python train.py --num_hidden_layers=9 --hidden_size=256 --num_attention_heads=4 --num_key_value_heads=4 --head_dim=64 --intermediate_size=1024 --vocab_size=568 --hidden_act="tanh_gelu" --norm="layernorm" --norm_place="pre" --norm_eps=1e-06 --positions="learned" --qk_norm=false --attn_scale=0.125 --bias="all" --tie_word_embeddings=true --parallel_block=false --init="normal" --init_std_qkv=0.0253 --init_std_o=0.00597 --init_std_up=0.0253 --init_std_down=0.00298 --optimizer="adamw" --learning_rate=0.00127 --lr_mult_qkv=0.4 --beta1=0.9 --beta2=0.98 --lr_head=0.00348 --max_grad_norm=1.0 --warmup_steps=414 --schedule="wsd" --decay_fraction=1.0 --decay_shape="linear" --final_lr_fraction=0.1 --batch_tokens=[16384, 32768, 49152] --max_seq_len=768 --doc_mask=true --train_tokens=208500000 --max_steps=7013 --dataset="wikipedia_en"
Each number is 500 + 50 x the weight over its row's rms, rounded and kept within 0 to 999. Layers, rows and columns count from 0. Numbers have three digits each. The size before them is the row's rms in percent of the matrix's.

# layer 5 MLP up, 1024x256, rms 0.0538, rows 933-1023, columns 64-127
107:586425537505472432477523502503498517525512445447475507514525474484448466502579457545436439564407494481475476511473584499559535377487407482521546535431543492588477494471589506441458559562488477
094:511480515508505420486490512552531555550479475524595539516488494564466497546577442488509590445474502478504518553390556455510459492632510492568528525346525511530463482485546484515449502465495517
103:474405482511465543482505534516441478508476450516550549517457456527487518538505431500547410516482518587542514595514465417592430526564446518438555573468509470483500533474487480511462510488495451
105:605526508513539531449443504521644515580562536431489538564500508606444510544574390520522505478471501389423480517434437423498502526465535508510400543544577502528511454556555478519489321449510512
094:515473461556377497459501503490547558611483434430460510552503423501458486491532477564481456440542418494463474519491447455437409554540394593503439543452527466576545436419574491502435488513477550
100:540459419507499539561484463560529517454469464475558558570478508577406553515523421485581454461470439481541530503472394444536436399394502531526427511492524449450457519522513507514478404506411461
103:554493514495462463502510494451440561597524429417507527633454450549428442612542523445520502512470538424552595441504567390615539502505496551581472552427503494609494525486526480532437440512504457
082:456459474461510482535467563493482435502453499483489593482463398478492452575482555499410446531509482458407541497552462555575490443524465404406575502452492431476544383547509574498580434569537527
108:554398519585533430459579550554560481601536419509548532562520531506464504484545517528437526515537487482426513460453477425546556472449552454600480521461510491508470451466608506468467432451552447
119:499464487523581673568534488529463554436501519490514501500394488509461505547467502496565473477354438561386492511466526558543518454430393437489553556529536525476436468455557423524511541464496618
112:540482512551547551478448510406531620497487448369592534465380530500471529499453474537556468491502558550496415426530569434517463519519514514560485628486475571510525568471553441624548539509377546
097:495432619484498535551543509424484500559532585482484516507411437498459524500559493529576582526412413525486451524393449460484570428495543464516521503552568476489508485446492551506540512485503439
110:563530485528511527485498541515502624489519513480494591550503462448509410572557536513560567483451495518501544522452482439508573502477525490629485592514483556578494444416566495499498549440503589
111:488485544509470465427518471423598540520519461366516484574366464421515532461524486434556537461439410631484467462495453448497460484524560461626441531461499517529498530444569439505380546362467565
091:515537501544392463510534507562484536513477527426528570464481486513567438496478466433512537500385524547516435487543497467673485423481515478534520570403592459505497504512559529507447459504444496
123:514470411506422524449460528576556578464489362533495539482404469513521542546525471550463474494433458527544470481486562540516471506491460434454534510482523484519491497534523444562490525444498490
098:444484470554425462501573560474452539507607463471481526459452385522490557503483440434483450575494474524533541493498527481547508544496475427494478522412478488482467548460452544492418491526528609
081:611500511510500508524467448474594502628560404488476490487586553539472607499523543507528526542495558500564528424474529506593500498535430475559439452438555471512533511448517503470446458489480447
089:492431521470468512477484451590524597565493500564528492517554470430466547500586502484507492423560526538521425538367477534534448523598494486509491454419513429475530424460512548596506519472459537
101:542422415512360478468538457505483484636603514479506536614449522554487560509564508483492478443508565434512468563453485571566392432551498525499478529505513541551527495410500480490397473512500436
106:587468507485471515533589553517633439517488475424564536618559507531413600428590554505533541509452504511466532414533579491469578530482455467529381510545546481520486488378511503459489493466413429
101:482561496561398502411547501417552516532532495398463521589509459465471477458509526465526560521468461547459508514483582451583454488611429440515422521519479480617506497457475529558483494524504564
100:554507432582499520526484535488498516533513574565488507534448488433521501435538493575529469491521336506431503492495534442549483490456447403574423549551507480473496468458478548516477513521540494
096:609405615451532556487461563535552562513450428469605589502444524522473498543521507570443427503521477529403442452473514528565563480436455500543504475500565444515521481494563459534509500469468513
093:547466534447557509541635486474471532498591447493432535623389508465516437414624522483467505498548444480451606516489555520535389538533399464517495527486506479590510514433585496525374536507481450
104:606466457594436424431524515440567526566552471427502598538486530501495512549646497512560481538450489543444450500471521497489425461577498495537465509465577533564452521459541488450446499505533469
099:457427469456491511479547494506581513585463527462513479515451516574401507545567473585458523571495485549496485544492497483551481555611461482459456499521596472448548447422497559456430504523443595
096:561465540465366511444569505513563504532481459578480466531485561526469543519533456562498505482504518468428456540469549552476422533544467483555461548510465443514410542462467435471424487431486501
093:574502513585425462566478528597547585533461535488535544511440481578471456568496543489527420460451508543493543571474543460537374508504494531477470532458498481508592465467503417515445543481433569
098:492529413449438547519501577408439514578510482504484518536504503590423455551513545513503526515511512530548510623544475504523428467595564516565471637412468468536514500478523523513333473472461576
105:495532495571527562506465497541537535482448472477471508483541556433493483534492565487556552486440514588518485476479565524645483447480422550468557516375461504485475564500454540601498482536528525
096:525452465482474501540507464579512545528523441463497575555424481516570471549581464540468515358502474536500581535424528501523514478519413529551496529506467512596537422456463439544493497432470489
092:588563531555549520494544514520520535492532396518437545608462559487541494494483504360501396408446504601544457491571554478560505494468462536520525442487595399538415495502564536531483522534460554
107:490597474619447573450556549619552611529478539422564491591537480490465505486549493444490493423485516551489508540498469482555432498567536520504462510497479467511538501463560483447359477531523430
108:415504493532469598451573496434500538488460402447486500593482499469530557575495469463578457527434572518490537536481482445527515534565517564556485506534513460499563519493450459587426563511435475
102:534530517493363559456481488448487519503596548455469590467465450551485464530479496489485535520495432510521483466506628537549400487422519425577446519456422523504472525448511489507480408501595563
109:470412491629556589447472485549462516519423365420592531573564480496520548557401515493489536518495525440381403596490518498502479504496473457529421538411566510502448539525499466496411485383517534
109:528434543563537525511492656436506525636457393447554544479542526514440560526478520493534515603477477467497465532420591449527470528484416519519501599463573571460402565488541508474488452482465501
110:507407506516520446512603504485651544559540571465517529540521465480463527471620541456495544488416424584481487437444528518490460411564506503570470487507557499538531509449598490508461482486461579
115:503519441473449526484479442557572596462490475495534478520541508465549587539477562496468567499457535613477514519468531487529546514527527544592483584545562426535506520362494574496496463479454557
097:477537520502434402447541495601486535528567457510500523524516510431599539513583552390487566546500483598472415544450554453507455516485524471607495510394628473539422452482581473543516479397381544
092:534486433518356507528510522488451493548448492513471574494467454505463526575463404525510475579501532479556442615480373502613429481536581548517509487449464358487573529502475442550436488528491491
102:519505427510472517522457519572479409501552475494526568472435394582479556503507491515523523487488569485395446585465522429516512456542443519621444499471405496514551502520562560581512469514479519
094:489471466553411490445583487457534524516462509470523516582472506447468411533602460476498498451433404498528543530487447458504526502553487583557383488442559550502528477447475479530455531567385472
090:594468410447445519539646505467465432452464537474543558517502487456460443509539406547481485477544529505488443562498479538539460410551519471477475489498573436494531539456491453539436465528476484
106:569486558522558469493539542463547582508467547472523492497494435430491506513572412564471610461506446504531402471409515367498559490565493556600488524475524509535547468472487461474487505416553566
104:590519395578541507496482493615509554485500519517560523548468502403472494460521441522472536504518446572483481586454519480506544470534466403529546558485556454477437487477508446561494500491476563
105:641541565491495503543564566448574502502476449498537580531557458561406497525516527483509465491474423518521455561531508494586496457478528497454437488333533464491546441545541501498436471519572526
102:504543594549430536449538472577590538580493506497518519519520404553451492518474495477649419470495521509486478561468462454581519460542489551512475486440525402503541484573533612596504403545598444
106:588459427481580479534545507468458499431484484525506516558434411552428463462480509506560551384411423562455559542502541507526500475566460400549474561491493556576427531465528507538478567509537487
098:550451484527551599488457514452482495587583439539495519534490491551419525545609422486514586498427460535481561524428452435505469499457388469551474533441577534608464465516516532462497542406480542
086:455410446550498503450533533514498475535439432462486508556426539426509534462549407512445497501503495472416406517453608455463569531509464507511449535475474527534470534400543531514517532443443521
095:423470499563488585546571564529463538562423536489538562553527434456479468602537436424537465525513497475478526525552481531476552512575444489539500480516514504476491378435454497461549538461559653
098:470529554544501580554518531617487526451496421527572472532462523477487549505462557486519573469476425553474447423415540503555435565472466551479487617504552449547499529481459411627397471442521510
105:461518475541556542486443470491453476473494489475461515522575390489394499534537516520508571515489401535497531551421483492531555497544373516498452559458519485543462500471520532498460505501499468
094:507464444520435450483545524533630405554412411501463578484495482562425538494482482524539433458511561501518499568480513516546470474566526459484537585499408411502485510456525559477515452431534501
089:518513510404457434539509522371499514439544569487459579497443454471510566553510523595583526518518471462483409488438481528486512421534543516476550448468526510573503492517555500562475439476547499
097:449450504546502460520532494537542549543399539517504472501483537442491490514446457487630541590518380489505485495450566524533438419520554493581431486439558522535424581497481495590475520546543500
093:477491495551511577490424549596476543532507482541572597469490551477502456586451407532501458459510508461488412553504608528502512474509484496491496558492526492487477399496493434585526431525491568
103:442436505487559577514476567536526563533508590490545580486488485531496419561486353514540578471487435521533496531457429441566504436510348562519534568503538392497529423477494550514476409535565476
099:512517522497545553407524519555553542445531454475651548528568512438499559509534559495506578476477500504495474433532483511466620493523418375576464513467578510548463473470594530491464464505487551
073:575479504423405522543546596421389474530569537466432547572474393524392522524504570381490524441486380553500580545406552546452483494472455479497506539517388549463471469479531564481529546493500459
095:561577462481513480450449602489530496520494456462471560546493395522412495500499576572502441499529485486554451569476394580518389461488458445466520501478440456516500431426487555435474416499547490
095:517507496520434521504500559511455528590551476474533574455427433582526570587488573406526417481464543623455466500419592436534511498558510447497463492477469466500554456478523523575489421576499417
101:503442409459561518602545486448547552441468358451507517483487492526541509473504489546432542431528442563554383483479531503526421459559514444548493494479538576536454455443508581488469524406478529
090:559474583547528447479512551531507521544453508488485537455473424583487429508538469523479429483533531493533547618398447505566434454575489575488448517449528536545524526487474478606417492516505476
095:469514459496537548429591500487495526488562425413427454581524453471545519544512600427478487482515509559481485500469459459520489542392540460553415525516532517470535448460506466450512526507432570
092:525508470617531455456394450555492529511502452471492518555433563507530565555629551441566413622493531498449468412437495453492545476622537507526523475507478513504457559490572490438468429633386487
116:434403455621522528509498548505486508505446522530548520560480426575544506628523548484530514529499475494507429563444597536510533387601450510577581491451567445577441514552531448494506511463514539
087:561490422542448527417575491559533450501556500531527517494390520488538483502576476449440526460384541533504563606546487506553507542465489582651486546455535372519470546439516462565410514535464422
118:576516459467442511527522576547519506472571462455492602487472409414465538505555493550571501520440456567476494559450528424514464480476439506577485469468513462476463434487545514428472368439466512
094:560428526549450500558561474488515443632535488468492566595423436487474569455532486528497594546425482507515516546517507456552476384533485473545502536454492471505528492457479522568484469460445438
095:589550558498459526538474602588495586483500459423504550488512382549499525565526511423580549487443551640451469489467512488568503438597464491517483522473459423546484436527526526610472418482483487
103:520433457563579464473528438529549475463443357521504520514496486470527560506510457537480486465422525616478482615427526504457438472448458477548505520463568481478443549568525561559440514400335452
113:493458495543519507557546527562497497461494461511612571530426490475444447581593486442520438483476538550426462434384521487528458415536529500497539493470451483498559485505544504530498469487483489
125:510479460647490531441460504565540490493452528498504549475547475553528471615494397509521546497477425494553472543478457539531417507484407482503496480453498446508482541526531437515535561515483624
093:501467474586455559511580508475544569522561495442467539522483463452538458602473584440545462404491492571528461495516603564497462523474526518526452497513523472503501459492525453582525554475450552
103:514544489448496528432504479502537452458504498553561556502471488545372491510505511552543504504470498482473523463584436556509535439486448447448454506461635460525552448537492495526389443443562494
105:525447425569474555545513507460571517583395468446497538572469448512441437530539332478632536554518419497509488520497442538601471426445486470500518548462474469471548583460435529546478417536579502
091:485476533557491532446584576462501565449548465518618472508437549466566447549488433460529594504444422549535420505436592430470452501455494607563469455483509479515443581473591481545471467404513432
097:541556427485501479485657606464549477479520458481485502586434460362463579517520468448483528422475466528491531461552467517558545516529511452533536465509551435564446486547529484516435456413530462
088:507454444589457460506450563463480562540568494488514561492400449496445477488503508513521557492544501565579486578495464507481432554561507422520497530485448441562487495561537612479476469498543550
109:498417449537332436441507602521564498576477531447454521522540422496454481504432493511500474435493535445429576520452511460510450428490490470569468578489484540530544382574533519502537464451580572
091:502510497447546517534432448467537543566447529433477549501512449509434508583611463447558467405562472582422498501489437479468548468487520491511531491533510528466472450490546616529513503522565563
108:585432528510519526526524463428547502520481488517521492493485449594474512510642435494466459503457486459491452479462625428523482493675528524549500488457493538537469527389591503382468497524476435
101:455470549549479505610523559487426581421433412547550554496485453610424503567500453545549488545448494488569441470488522534488490501455491548545495553401495483482451475504584462525556474459495515
111:580510589490580561558557612496492541509622490525475553506497350464432512515597482572534500503516475512472516566417428514496490530513495516615469531538489463488423445485537569469501494492411523
101:508546523519573548503587534464517506459502452504490502546500551481517434575478480439511437467475465521466502489525616507508498505487468540527480602470542461545437498426633590459428441506496524
105:572546471480531510436526506461485493543580475418522583445418524548460575489457525490470553498465424583470458464524612562567418474518507394642506651477541540557437561411543567608447519449586557
109:552523441558459581471524588468587541533432516384503589513469595533476574522534501558518563524507380474474472554434420523530475478477475538549454610492543500478448524391502494407463461507563544
088:558469560586538467509450433531483538474431532482439523528531490485542467567505467486627591415446480481480486489449514452545491469451494564466482516509492529509530431470469498491502486381472508